Part of a small language model's weights.
Size: width 128, MLP 768 SiLU.
Each number is 50 + 10 x the weight over its row's rms, rounded and kept within 0 to 99. Layers, rows and columns count from 0. The size before them is the row's rms in percent of the matrix's.

# layer 8 MLP up, 768x128, rms 0.0647, rows 51-159, columns 0-63
105:44 56 45 65 73 54 51 49 45 48 44 23 43 39 39 47 43 43 49 51 37 46 43 46 50 46 54 52 38 59 64 48 50 52 57 44 49 65 49 64 50 45 54 58 48 65 44 60 53 33 42 60 42 37 52 63 55 43 52 43 55 46 48 45
102:50 59 60 44 45 63 48 53 31 62 43 34 49 56 48 54 38 38 41 45 58 55 35 46 72 52 48 41 58 46 54 60 64 52 58 56 40 46 43 60 57 45 50 50 63 59 59 45 53 35 68 53 61 48 43 42 49 25 37 57 44 59 56 71
107:68 31 62 44 55 60 49 35 31 55 54 68 43 45 32 55 57 45 45 50 66 46 56 36 49 65 38 53 63 48 46 47 41 48 42 52 58 55 25 37 39 60 33 33 60 54 40 44 46 62 38 60 53 56 48 48 58 51 38 42 66 55 60 59
100:45 42 58 52 48 55 56 54 54 37 49 53 43 65 52 50 37 43 41 44 63 61 44 45 51 42 45 46 48 56 58 40 53 54 56 46 65 64 38 58 44 60 67 47 42 60 44 41 54 34 44 55 37 55 43 31 39 66 48 51 35 65 63 60
099:47 59 50 42 57 39 50 67 52 56 68 62 39 34 54 51 58 50 48 37 44 48 57 49 45 32 42 50 38 54 41 49 46 39 57 54 48 35 46 66 66 52 54 70 51 45 40 54 33 56 57 46 58 48 54 52 28 65 63 41 45 54 54 34
097:34 61 41 50 75 54 56 62 45 54 46 55 64 36 44 55 65 52 49 35 54 39 39 57 55 57 51 61 68 39 38 51 61 53 47 40 43 60 63 55 57 42 57 45 41 46 59 49 53 38 36 63 36 52 55 44 60 70 40 76 33 53 55 37
103:46 52 61 58 51 42 51 44 50 49 52 57 64 58 55 44 60 38 38 44 55 43 50 41 50 52 33 61 56 52 53 52 47 49 45 53 51 48 48 42 56 39 67 54 66 31 50 45 51 58 46 47 57 60 59 36 73 49 59 64 41 40 34 65
104:49 42 50 35 32 45 35 36 52 53 49 52 50 56 31 53 52 48 62 59 60 57 55 48 55 57 38 35 53 39 24 46 48 31 58 51 54 52 48 48 38 43 54 61 54 54 44 65 45 31 31 44 67 64 56 51 66 54 54 53 43 36 57 58
102:72 61 43 55 51 44 66 47 50 47 42 60 40 37 32 70 48 56 39 47 49 63 38 31 51 53 54 52 52 48 62 52 55 62 29 49 46 46 61 43 62 55 48 64 41 56 64 60 54 50 49 54 56 55 57 58 48 33 58 43 64 37 60 70
094:52 59 45 36 51 68 44 46 43 48 54 48 74 40 45 49 49 45 53 37 82 65 52 38 57 30 53 33 47 62 38 44 46 64 41 50 52 55 54 42 30 56 48 66 38 51 51 56 50 44 71 50 64 43 52 56 36 29 40 38 49 51 47 61
099:68 65 36 59 41 53 43 47 38 44 60 59 54 62 34 54 50 33 46 49 39 53 23 53 49 51 45 59 45 41 48 41 46 43 50 54 57 71 47 49 59 52 44 63 34 42 67 53 30 56 66 45 50 46 53 72 44 51 50 44 44 43 68 60
096:51 56 43 51 52 57 45 45 59 54 63 54 60 51 46 51 44 50 37 57 56 50 45 49 63 38 50 59 39 52 49 40 53 38 38 54 55 35 35 32 43 37 47 52 52 67 44 53 42 67 47 52 52 49 51 51 47 36 50 38 66 58 23 43
103:45 51 40 43 53 57 61 62 43 55 54 36 29 53 40 66 52 47 47 32 44 35 53 46 57 52 60 44 41 57 61 49 42 57 62 59 53 65 52 53 46 37 45 54 60 56 41 59 48 58 43 47 41 54 45 60 37 62 65 54 46 43 46 34
096:55 67 58 57 55 69 46 49 41 67 58 44 32 48 46 47 81 55 51 50 50 49 50 39 42 61 63 61 47 47 55 44 68 45 51 46 62 40 45 32 44 34 52 53 54 63 48 53 62 55 54 42 39 41 44 47 63 44 48 41 51 39 73 55
096:51 37 59 55 59 54 37 62 51 63 68 73 65 72 55 49 57 44 52 40 41 41 56 48 49 47 48 61 40 43 53 45 46 50 42 37 47 58 38 41 43 69 68 53 54 47 57 40 49 47 57 41 54 57 54 48 43 63 58 50 53 63 68 54
098:76 42 47 26 38 54 53 51 67 61 73 50 53 43 38 52 58 48 46 64 67 53 60 28 53 51 46 53 57 53 55 60 31 45 52 56 43 50 27 68 59 58 33 41 43 43 42 44 45 49 43 45 46 47 63 57 47 38 50 45 54 66 36 55
101:45 60 49 42 60 41 45 37 52 45 47 45 48 51 61 50 72 51 31 50 62 58 56 54 53 61 63 65 46 42 57 41 38 52 37 36 51 46 38 47 36 57 35 58 41 49 41 46 74 45 60 46 50 61 46 34 35 66 45 61 53 49 54 47
101:57 58 65 54 43 44 35 45 56 52 68 51 58 61 36 55 46 65 61 46 51 49 37 45 52 55 38 51 42 25 52 65 46 25 37 62 55 45 67 43 44 46 49 34 47 41 57 49 61 62 39 41 46 57 43 44 54 57 68 39 66 59 43 47
099:38 41 53 20 60 39 47 46 65 51 59 56 51 75 43 45 37 39 47 36 57 60 43 43 55 64 57 51 51 53 48 24 41 51 55 55 48 47 50 50 40 66 52 44 40 46 33 37 42 46 52 41 38 71 58 49 47 51 33 62 50 62 45 46
092:43 42 73 52 51 57 46 44 58 36 56 49 57 49 51 55 41 52 30 48 54 53 45 33 61 45 54 58 65 46 52 40 50 26 49 50 51 49 62 46 53 38 49 43 45 48 47 47 67 50 44 36 64 43 39 55 33 66 45 41 58 47 40 48
097:49 52 56 42 53 52 47 40 37 49 47 63 46 62 44 55 49 46 59 34 54 59 46 55 49 61 42 48 45 55 59 45 55 53 43 41 59 38 42 54 55 37 37 46 43 41 39 40 71 54 49 48 41 39 61 41 57 67 60 59 40 77 62 46
092:69 57 53 55 46 44 60 45 55 47 54 62 39 52 59 35 67 53 50 42 63 65 66 45 52 69 46 49 52 55 52 59 34 58 51 39 47 49 57 58 47 54 55 71 53 53 43 41 43 53 55 55 32 55 53 43 65 64 63 48 59 56 41 50
102:45 46 49 54 54 54 60 54 30 51 47 46 30 56 39 50 48 47 25 43 43 46 52 35 37 55 42 73 65 31 39 63 45 41 44 57 46 61 49 48 58 63 55 53 45 60 59 55 45 58 49 54 48 31 71 46 54 42 59 52 57 34 50 48
103:49 40 54 56 60 52 47 48 66 46 68 59 39 54 48 56 51 30 34 36 66 62 34 66 38 56 65 44 42 38 32 44 33 52 42 48 48 56 44 57 27 43 49 43 54 53 52 51 56 52 50 57 25 53 68 53 52 47 41 46 54 39 59 45
103:57 51 62 60 55 47 57 56 30 47 68 46 45 37 52 67 53 48 46 45 72 40 32 41 54 53 42 57 63 59 47 52 42 41 38 58 46 26 59 27 57 44 26 48 44 49 29 50 70 38 66 75 43 63 50 52 46 59 53 53 33 57 39 57
095:29 49 69 43 34 65 35 43 58 44 61 46 62 43 42 49 56 59 65 45 45 32 57 35 50 57 52 45 28 43 45 50 55 43 41 48 42 44 36 46 48 42 36 41 60 63 58 33 40 53 33 46 46 41 42 61 62 36 63 50 54 52 38 46
099:63 70 45 64 53 44 46 57 37 62 55 45 57 36 53 52 52 47 57 55 46 59 43 33 51 60 42 37 62 57 55 38 55 35 51 51 47 40 52 55 51 57 40 53 45 58 48 54 52 62 48 50 60 45 50 56 42 42 40 46 47 38 42 42
098:62 51 49 60 50 51 41 56 43 59 46 65 56 65 45 60 37 47 27 42 45 45 45 60 49 21 45 52 57 53 53 58 55 30 50 48 65 52 48 37 38 48 48 39 46 61 40 46 55 43 51 49 50 44 51 46 50 47 41 25 48 42 40 45
112:40 62 57 36 30 49 46 39 59 42 43 71 50 53 38 63 63 55 41 37 29 42 52 50 51 52 50 60 64 63 53 33 38 55 68 35 48 58 54 43 36 47 50 60 37 59 41 54 51 54 50 66 65 44 45 53 34 52 71 37 44 53 60 33
098:52 49 49 53 39 53 49 52 63 44 79 48 54 32 55 61 33 62 45 34 61 56 50 37 38 48 57 52 49 71 40 54 50 54 43 34 77 64 40 48 59 51 52 47 55 53 59 56 54 53 27 62 30 30 60 60 52 52 59 30 47 38 51 35
099:52 40 43 49 46 49 66 53 59 51 30 41 46 52 50 57 62 68 40 62 49 32 71 43 51 53 58 55 49 42 44 50 45 54 58 56 33 46 47 52 35 55 65 58 50 51 46 51 50 49 58 33 55 46 54 58 41 70 45 36 53 41 58 37
100:47 29 55 54 39 59 43 43 43 23 49 39 37 44 53 57 41 37 41 48 48 60 48 51 38 56 41 56 67 60 36 39 50 49 64 41 46 41 51 35 65 49 55 35 49 50 43 54 41 61 43 45 52 42 61 55 65 27 68 55 60 63 50 52
096:51 53 43 66 46 43 58 43 70 41 66 50 56 45 36 48 73 58 39 49 62 46 70 39 31 49 49 42 42 31 47 37 42 54 46 47 34 52 34 44 45 54 62 53 60 57 36 45 33 43 52 37 58 45 46 42 45 41 47 61 41 32 46 65
098:66 30 65 53 60 47 50 51 49 70 35 46 63 49 41 63 53 66 60 45 61 40 56 54 37 50 54 55 63 52 30 22 50 44 55 49 41 68 50 56 56 39 54 59 50 57 55 36 39 51 53 50 60 43 27 46 40 32 56 38 51 41 41 47
094:60 43 43 56 43 54 62 60 36 30 55 62 58 47 58 53 25 32 37 44 54 53 37 51 56 66 51 41 47 54 54 67 53 48 41 65 46 39 38 41 51 65 52 54 39 39 36 51 55 62 39 42 38 46 63 46 30 64 38 44 55 47 47 43
093:59 45 59 38 35 48 35 28 47 57 55 59 55 36 54 48 54 44 31 51 58 40 52 39 56 47 49 56 52 42 60 55 41 38 49 41 52 44 40 66 48 48 60 75 47 45 49 46 71 55 54 48 63 43 41 48 48 61 48 54 32 58 55 45
100:51 39 71 48 45 35 58 59 56 39 49 47 61 67 59 62 43 44 51 60 65 41 34 58 55 48 70 28 43 43 67 48 47 61 40 40 50 49 56 36 51 57 30 53 40 50 42 45 45 42 44 49 26 69 56 38 64 70 52 39 59 49 48 28
097:67 42 63 46 64 40 43 47 49 51 38 44 52 82 50 64 38 44 52 42 56 57 50 43 53 53 46 48 37 41 63 64 48 42 47 32 33 45 53 48 37 39 44 62 63 53 47 53 53 44 51 64 47 40 51 61 44 55 61 35 53 50 49 52
098:34 31 61 51 43 53 63 62 56 40 48 62 69 59 42 56 55 47 32 53 60 49 44 59 57 53 42 57 42 59 44 55 36 50 43 38 48 57 47 48 38 61 45 51 58 51 61 44 66 56 56 49 47 51 64 33 50 65 48 47 45 40 56 41
100:41 52 40 53 43 54 40 56 55 38 29 60 54 47 44 55 45 34 38 63 43 52 56 43 51 57 46 57 60 38 37 54 56 40 50 52 55 69 51 57 35 58 40 46 66 70 60 67 47 45 46 41 55 44 63 59 26 58 52 40 57 46 31 39
094:48 51 49 46 61 55 51 44 36 40 52 40 56 50 43 58 55 40 66 56 37 70 44 45 55 61 64 37 61 39 52 74 70 49 47 54 58 50 56 56 50 40 51 46 41 83 42 63 41 56 51 52 62 63 58 57 33 42 57 45 65 42 38 28
102:38 63 56 37 54 74 45 49 78 30 49 49 44 54 47 54 43 27 55 52 45 65 45 49 46 54 55 49 47 50 58 74 48 52 69 39 57 51 63 32 65 63 39 68 49 53 62 47 49 53 47 56 39 53 55 47 53 59 32 49 50 44 56 35
107:43 65 55 51 42 52 45 49 53 45 59 42 38 52 63 47 53 43 56 42 61 54 68 50 59 55 49 61 46 40 55 55 36 68 48 36 67 41 29 48 52 63 55 53 50 43 70 51 58 58 42 46 57 67 41 52 59 39 52 31 48 48 44 27
107:56 60 68 58 55 43 66 37 55 64 36 36 47 32 52 50 53 50 64 51 37 62 64 47 50 66 42 52 43 49 46 46 53 37 54 46 58 32 56 42 41 50 66 70 45 66 46 42 36 49 35 43 31 37 63 58 52 54 63 35 55 58 43 48
098:55 50 68 51 61 44 38 46 33 61 51 63 60 53 23 59 74 67 58 44 39 54 54 40 45 63 50 40 50 36 49 57 63 38 37 32 45 44 80 45 37 55 46 39 53 52 66 44 54 29 59 47 56 52 54 46 62 63 40 54 50 45 40 55
100:29 51 52 48 50 44 59 30 43 70 47 45 65 72 37 42 62 62 50 21 42 48 46 53 57 81 33 47 52 55 56 55 62 64 51 56 43 40 47 55 54 56 40 61 77 47 53 53 74 65 46 50 55 59 49 51 47 65 69 60 44 58 43 59
103:54 44 69 57 57 49 56 45 47 59 43 53 48 28 53 43 52 46 45 31 55 48 58 54 32 47 37 53 60 62 55 36 57 40 61 56 54 68 43 43 42 49 52 39 56 57 63 42 29 57 70 41 53 56 50 34 65 55 57 52 53 38 59 57
096:69 46 54 45 39 43 52 34 63 54 58 54 53 59 53 38 56 56 47 52 40 47 44 51 40 58 48 63 57 53 43 40 52 49 54 26 56 37 57 31 53 59 57 66 58 70 51 62 46 52 56 75 40 54 53 37 63 38 35 45 61 43 51 60
104:23 49 63 49 43 52 34 49 53 51 51 38 57 42 53 56 38 48 42 34 51 59 44 40 54 43 38 74 58 42 40 52 33 61 56 38 41 52 64 55 57 51 36 59 60 52 41 46 35 61 60 49 38 48 54 66 57 50 60 52 43 35 60 41
100:53 51 52 38 63 49 56 48 39 41 49 57 63 43 34 49 48 49 61 45 42 38 45 54 67 56 44 35 47 61 62 33 25 36 32 42 44 50 36 48 40 49 50 51 49 50 30 56 52 37 33 34 42 46 33 37 32 51 53 39 71 53 47 52
094:62 46 64 66 26 56 58 30 59 66 48 59 59 65 64 47 46 64 41 46 50 51 42 37 58 50 36 55 49 58 50 55 47 39 54 56 55 25 44 56 49 58 63 58 42 48 47 55 51 51 55 54 55 50 37 54 67 48 53 43 62 57 62 48
094:51 44 66 56 36 37 63 58 57 36 31 62 56 44 46 54 45 36 63 55 33 50 42 63 64 54 31 44 51 65 59 44 54 58 41 61 50 39 51 52 57 52 51 52 48 47 23 39 42 52 41 41 59 30 59 49 48 53 49 57 63 58 44 54
097:69 41 66 43 58 62 50 63 49 47 45 65 41 55 37 45 41 32 49 58 63 73 59 60 57 68 43 47 71 50 43 35 51 58 31 77 43 45 50 46 68 61 50 42 43 42 51 33 65 42 46 43 40 52 43 55 32 41 52 56 47 58 60 63
100:39 55 52 41 47 62 46 53 22 54 41 45 59 57 44 48 54 47 55 43 31 53 72 50 57 67 59 62 58 64 55 29 40 42 47 40 57 42 45 57 43 54 46 49 35 46 46 55 59 59 38 37 50 45 48 45 53 28 46 51 48 63 51 55
099:54 53 60 39 26 37 50 48 37 43 46 69 46 64 43 58 44 53 65 34 49 42 55 46 58 59 35 53 73 52 62 39 49 50 52 43 39 82 40 63 42 47 37 57 53 53 47 43 42 50 63 42 36 53 44 59 26 63 48 47 48 38 52 52
091:59 50 52 51 64 66 38 32 36 38 51 48 40 57 58 65 42 38 55 50 56 59 52 41 58 38 55 43 48 69 50 58 46 49 43 42 35 55 34 50 37 50 60 59 28 25 52 48 61 38 64 47 36 43 60 61 54 37 42 55 45 58 69 66
099:51 56 50 54 57 47 50 28 46 51 48 36 37 42 59 59 52 51 61 42 67 41 74 39 55 70 60 61 54 42 48 46 48 49 42 57 41 62 60 40 56 40 67 40 39 44 54 32 56 38 38 34 55 44 60 46 51 48 49 48 51 45 48 39
095:51 66 52 50 47 44 50 39 47 55 32 51 57 37 56 46 62 44 47 42 35 59 49 29 63 69 44 42 41 47 52 43 49 51 52 60 43 51 47 81 53 49 55 60 48 54 47 55 62 48 49 56 48 46 61 56 57 54 43 40 58 61 55 38
106:51 50 48 48 51 61 58 38 43 52 42 60 43 45 48 36 63 51 48 56 54 46 72 65 57 90 48 48 51 54 39 32 56 51 38 51 46 48 41 41 44 39 52 49 56 58 57 68 37 59 43 51 58 51 33 49 35 65 47 53 54 37 52 57
105:54 49 58 26 43 47 44 41 40 54 54 45 48 67 61 62 46 58 32 46 41 46 63 48 49 42 41 29 50 53 22 50 54 64 36 57 31 32 47 52 44 36 57 39 40 57 49 44 29 54 55 48 37 44 62 55 33 38 47 48 26 52 57 34
095:37 35 64 50 62 47 48 37 41 54 67 32 48 63 59 48 40 49 51 49 60 39 41 44 52 46 57 37 51 30 36 62 52 43 55 48 49 52 35 44 61 63 38 41 44 52 51 71 66 48 44 43 44 52 44 49 43 49 49 36 55 53 55 59
098:53 56 58 48 50 31 63 56 41 60 42 33 52 49 61 36 35 42 51 33 51 52 48 61 53 41 33 46 59 50 41 38 60 51 46 53 40 68 71 34 44 44 47 66 48 54 50 61 54 66 44 53 52 47 47 41 67 42 55 32 33 47 62 51
104:60 32 35 51 56 34 40 44 50 38 45 57 65 40 39 61 48 51 51 55 47 75 47 55 65 44 49 63 63 68 67 57 34 42 30 48 52 66 57 49 40 51 47 50 42 58 55 47 56 52 44 61 63 64 52 52 63 54 65 44 29 53 49 64
095:61 46 32 56 73 54 56 44 50 52 50 58 46 66 40 47 45 60 42 43 52 49 41 48 57 39 45 48 48 45 41 48 50 68 54 62 48 43 61 47 55 65 34 49 52 48 63 56 40 38 32 61 49 62 39 42 52 67 38 63 48 42 43 43
095:48 45 41 36 38 51 58 45 37 45 55 62 68 45 36 70 42 46 51 38 37 47 43 48 44 38 50 57 35 57 44 55 50 54 52 36 29 44 49 54 44 35 55 56 59 61 75 48 50 51 68 34 54 36 49 38 51 61 43 49 39 52 52 69
106:47 42 38 56 65 38 49 60 37 44 53 35 45 53 42 49 52 50 52 43 55 33 52 43 66 48 50 51 65 43 36 52 72 55 53 26 40 53 50 40 44 52 40 41 30 48 55 69 46 54 52 61 48 58 66 54 53 51 52 42 28 48 59 60
097:58 59 47 48 56 42 62 42 55 46 63 31 59 45 36 41 37 51 41 44 45 65 55 58 55 54 43 54 57 45 47 39 47 59 49 68 53 31 33 53 46 48 53 42 45 39 55 53 62 49 35 40 39 45 39 58 52 64 69 49 41 49 65 19
105:53 54 63 50 25 62 55 33 60 45 46 32 54 37 47 48 49 48 41 42 53 54 61 43 72 53 33 59 46 47 58 45 47 48 53 49 50 47 63 48 59 40 57 58 51 48 25 46 47 30 45 53 49 48 64 57 66 61 52 35 59 66 57 60
091:23 40 43 53 51 58 47 50 42 48 60 62 45 53 55 52 44 38 47 48 38 58 54 52 51 56 49 54 51 44 53 64 64 51 82 39 48 56 45 36 50 59 66 56 64 59 45 36 58 41 64 50 55 56 52 49 33 30 41 46 43 64 50 43
095:56 60 47 50 39 47 54 29 60 33 61 47 65 53 48 61 61 54 48 42 52 54 37 49 35 54 54 50 49 74 72 31 47 51 37 57 44 42 49 33 52 28 41 50 59 55 54 58 50 51 47 61 48 65 53 59 37 49 56 36 62 58 67 46
110:53 44 49 59 42 43 39 45 43 62 42 45 61 62 29 53 43 50 64 60 44 50 54 50 46 30 37 52 49 60 50 51 40 48 48 57 38 41 65 41 36 44 41 33 67 57 64 59 34 52 46 41 36 47 46 57 42 55 55 45 63 40 46 51
093:48 54 40 41 52 36 55 49 59 57 51 49 61 60 35 52 52 53 45 57 54 55 51 40 47 41 54 60 62 46 80 40 57 42 39 41 74 54 57 55 56 37 46 32 34 59 43 51 44 35 77 30 34 40 46 37 54 55 48 42 65 46 53 45
102:67 41 47 60 62 63 63 48 48 60 57 51 38 54 48 50 55 40 52 34 71 49 55 40 50 34 43 50 44 47 45 48 48 56 53 58 45 62 47 60 41 47 67 66 44 36 36 47 38 56 55 42 52 50 35 56 65 35 41 66 34 56 61 59
097:61 39 44 52 47 63 43 44 43 57 43 44 62 38 54 48 51 37 46 48 61 30 45 45 56 43 57 31 54 61 35 62 43 54 48 68 31 53 42 34 62 49 51 44 52 51 50 47 53 52 55 41 61 43 45 53 61 51 49 68 39 41 57 50
100:35 62 43 53 53 54 54 53 53 57 51 53 48 57 50 50 42 44 67 41 34 47 68 36 42 43 41 49 46 58 37 26 53 46 47 66 55 57 56 54 56 53 52 66 35 56 30 69 27 33 44 50 63 53 42 51 50 45 69 61 49 46 52 40
099:53 32 53 48 55 47 49 46 49 59 51 60 48 34 59 63 53 51 35 59 48 60 56 46 58 41 43 28 42 63 46 41 48 29 44 40 43 59 65 45 63 47 48 46 52 63 45 49 43 56 46 56 46 65 52 54 64 70 57 46 45 36 33 70
102:47 46 39 59 51 49 51 38 45 32 41 45 66 73 72 35 41 44 40 46 37 57 53 44 44 45 41 47 63 53 48 54 43 42 60 46 34 47 45 42 61 56 22 54 61 41 43 44 40 40 49 41 49 38 54 65 34 48 67 60 65 36 44 38
096:66 36 56 56 41 49 46 50 56 47 54 45 46 55 76 41 53 66 54 51 71 58 58 71 62 39 47 43 50 52 57 49 44 46 35 47 62 52 53 51 38 44 57 52 74 47 48 47 48 40 49 36 51 48 74 57 64 54 45 49 59 37 61 59
101:50 60 49 31 45 53 43 37 35 57 42 61 77 63 58 51 55 59 49 58 55 56 47 43 44 37 42 45 52 39 57 52 55 48 69 38 51 49 44 42 46 52 28 52 31 47 71 37 39 43 67 56 69 56 36 53 25 42 45 56 36 55 51 44
102:45 36 50 37 63 58 54 42 63 71 53 40 43 26 59 46 23 46 56 33 38 48 62 43 41 53 53 61 57 47 56 43 59 47 37 42 62 62 57 59 53 38 46 57 25 52 41 61 58 50 66 43 41 60 66 41 44 57 35 47 37 40 36 53
102:45 65 68 39 47 33 45 59 51 61 57 54 68 65 32 52 27 57 57 35 48 44 48 53 52 66 49 52 40 51 34 41 47 55 31 35 46 39 38 30 55 62 51 47 47 63 65 64 60 48 66 51 48 58 51 41 43 34 52 35 39 39 40 39
098:66 52 48 45 62 43 46 47 30 32 41 47 31 55 48 62 51 46 45 58 42 49 30 46 57 54 45 36 52 67 33 73 66 54 51 49 43 58 38 51 55 49 50 57 43 58 50 45 48 27 27 43 48 64 47 56 58 55 52 39 44 55 53 36
092:54 49 68 46 34 55 53 40 55 44 60 50 29 53 75 70 48 49 59 52 44 55 59 70 47 43 45 53 32 39 51 41 63 45 48 29 38 56 48 60 37 50 45 60 40 62 47 50 45 40 56 64 53 56 45 68 43 53 58 56 45 54 53 37
109:58 54 66 49 42 49 51 44 69 54 59 36 64 50 44 47 64 38 61 41 62 35 47 59 44 40 53 40 46 39 43 32 52 47 67 36 38 50 52 63 37 47 51 43 48 46 29 45 55 43 57 48 53 49 76 49 39 52 31 51 58 51 39 49
093:56 37 53 51 39 52 63 39 40 35 64 53 75 53 51 51 51 57 72 50 57 38 45 49 62 50 50 53 53 59 43 43 47 61 45 35 54 56 53 64 34 35 45 65 53 49 50 52 59 48 63 42 42 57 61 42 49 59 71 45 43 69 40 67
091:50 59 59 53 45 63 44 61 53 39 66 63 48 43 48 66 41 51 62 45 55 67 63 67 49 49 46 46 24 42 49 61 58 51 49 49 56 63 55 33 34 44 50 69 51 66 54 55 45 51 36 59 53 58 59 66 49 52 36 52 50 36 58 40
101:44 55 57 37 65 38 57 47 53 54 57 59 70 57 39 43 59 45 57 41 49 55 56 31 56 49 57 62 31 44 27 52 44 40 37 42 52 42 58 51 57 53 51 29 51 55 53 59 45 63 37 61 59 30 45 34 40 49 52 68 37 35 51 51
098:45 48 45 26 28 51 40 64 49 51 43 50 53 51 53 51 35 56 44 36 52 41 38 58 50 53 43 70 50 43 57 58 26 45 50 49 39 30 60 54 53 59 36 42 57 55 68 54 39 58 46 45 62 62 67 57 52 38 42 48 64 43 56 37
100:57 54 44 41 37 63 54 33 41 70 43 50 42 41 44 52 64 53 52 44 47 39 53 52 43 39 41 57 55 57 48 55 60 48 62 54 55 54 54 30 52 39 35 56 45 63 55 49 52 52 40 42 66 53 43 46 40 48 39 50 45 46 59 38
099:56 38 58 39 39 58 59 40 56 51 47 46 61 57 42 65 44 45 57 36 54 47 55 31 40 54 49 45 48 36 49 43 41 50 38 75 54 43 53 54 57 43 57 63 55 49 72 52 63 54 55 45 43 49 56 44 51 52 50 65 45 49 47 49
097:51 54 54 45 36 55 36 35 34 36 55 66 41 54 53 40 54 40 47 55 54 40 39 34 51 62 53 60 64 56 33 40 67 45 44 50 38 37 74 63 50 42 66 58 42 55 53 58 60 57 45 56 38 46 58 60 16 54 62 40 45 66 61 47
104:60 42 61 39 68 56 53 52 63 70 52 46 38 41 59 45 52 50 42 47 53 36 45 51 55 63 41 38 28 36 43 45 44 60 50 39 32 52 47 51 42 52 37 43 57 62 53 53 46 41 45 36 50 32 61 37 35 53 52 45 54 47 52 43
101:43 50 52 44 52 71 63 67 27 49 58 57 61 54 52 50 46 40 58 40 38 49 60 53 56 46 55 19 30 55 54 42 63 36 59 58 55 52 46 50 61 67 26 48 49 54 50 53 33 57 56 47 57 51 61 37 36 57 55 56 68 43 49 60
091:46 59 58 50 39 43 52 37 46 54 47 54 35 43 53 46 46 55 23 61 53 47 30 57 69 34 63 51 46 61 52 52 59 42 42 46 32 50 57 52 36 71 43 50 40 38 28 39 44 51 52 42 37 70 40 47 56 57 44 42 55 56 49 47
094:58 48 53 46 69 43 61 31 56 48 66 59 60 48 49 66 44 44 33 43 43 46 60 53 40 50 38 52 62 68 45 53 68 45 44 52 52 56 48 69 62 48 50 60 50 60 65 44 42 64 43 54 61 39 47 62 39 41 76 77 43 54 47 64
101:54 43 58 62 48 75 44 38 25 50 45 55 46 47 37 46 60 37 58 49 54 54 49 50 34 28 42 34 43 55 58 40 62 52 40 52 55 47 75 56 41 43 28 50 63 54 46 39 70 51 50 47 43 35 46 65 53 47 49 37 53 55 57 53
104:33 37 69 37 52 64 44 55 64 55 52 45 66 70 52 56 62 49 62 42 56 44 57 38 39 43 60 49 46 71 41 39 38 38 66 42 41 38 78 45 44 42 45 49 77 41 58 58 73 62 49 57 56 51 42 57 60 56 47 49 42 46 57 51
105:54 49 51 49 38 41 26 47 53 50 53 70 70 56 26 53 58 46 61 48 48 55 46 56 36 35 45 44 51 56 50 68 57 50 40 39 50 37 66 76 49 49 47 50 62 51 49 53 54 40 65 49 75 41 61 70 47 51 53 29 54 30 50 53
099:51 46 54 46 43 54 59 49 57 55 44 64 44 68 43 52 48 46 78 44 43 37 48 39 50 51 40 62 54 47 35 56 46 50 38 46 56 67 44 65 40 48 57 58 54 56 45 61 40 36 71 47 41 42 72 59 46 28 61 51 35 37 53 35
094:48 50 61 55 43 46 48 61 57 51 56 57 59 61 60 53 39 47 53 54 51 43 47 42 62 52 42 48 45 42 57 59 36 38 56 51 61 66 51 66 44 74 34 45 49 78 68 66 49 43 41 39 52 61 50 56 39 41 48 57 52 52 67 35
099:70 58 61 52 53 32 58 55 46 37 40 49 48 41 46 63 47 39 35 60 43 65 50 41 76 54 51 56 51 56 64 37 54 43 42 43 42 52 57 52 48 34 36 38 44 53 41 62 44 61 53 55 38 43 61 56 52 34 63 53 48 62 40 57
095:58 36 44 60 37 42 23 65 48 66 55 36 60 52 55 57 28 44 51 51 32 46 56 45 45 34 56 60 48 43 62 54 68 33 62 31 53 57 55 60 35 46 46 60 55 58 58 62 41 41 55 54 54 49 59 54 45 53 54 65 33 60 41 35
106:60 41 35 51 52 44 58 46 58 57 52 50 60 52 40 53 42 38 62 57 50 35 49 49 55 46 53 45 46 61 38 38 44 56 45 35 52 30 48 47 39 65 40 41 54 52 55 51 49 37 37 61 53 42 34 42 44 54 41 44 54 46 71 41
092:57 69 53 39 53 54 64 30 45 39 43 59 60 36 60 46 38 64 47 30 38 20 42 46 59 59 38 57 41 54 52 45 57 52 51 39 55 66 58 49 52 45 59 67 48 55 41 46 53 38 53 15 37 61 34 52 51 55 51 55 54 48 53 46
104:49 48 48 38 45 43 60 73 40 67 61 75 38 42 40 45 54 34 67 49 43 35 53 59 56 49 56 60 60 63 67 50 52 40 47 57 67 40 40 41 41 40 39 45 53 50 49 42 61 46 55 57 28 35 53 49 56 55 35 42 43 14 47 37
095:27 56 41 30 56 51 48 54 65 57 33 58 41 59 59 44 42 39 55 57 52 60 83 54 27 66 32 35 43 56 50 60 55 47 36 55 55 48 57 40 31 54 42 54 34 71 54 51 55 42 68 46 50 50 45 53 61 52 49 64 67 59 55 57
103:60 78 47 66 46 32 47 53 59 48 38 51 54 43 47 52 38 52 45 41 48 51 60 55 39 47 42 57 60 54 70 56 53 36 30 44 57 49 62 44 55 35 51 57 54 45 44 57 49 49 46 52 55 37 55 57 37 57 63 57 51 48 41 43
100:30 59 47 41 56 41 38 50 51 35 56 52 53 52 52 58 40 67 50 65 50 70 49 48 46 48 36 51 33 59 33 35 53 43 41 32 65 41 62 58 45 56 45 48 58 50 44 34 56 47 48 63 60 55 52 67 64 39 58 39 43 53 70 57
092:49 40 49 54 46 45 49 47 49 55 37 39 57 43 42 35 48 54 68 39 53 26 60 54 44 48 56 45 35 46 68 50 55 34 30 48 52 64 26 50 47 45 56 50 55 44 59 57 34 49 66 30 66 43 53 34 37 57 60 59 49 40 70 48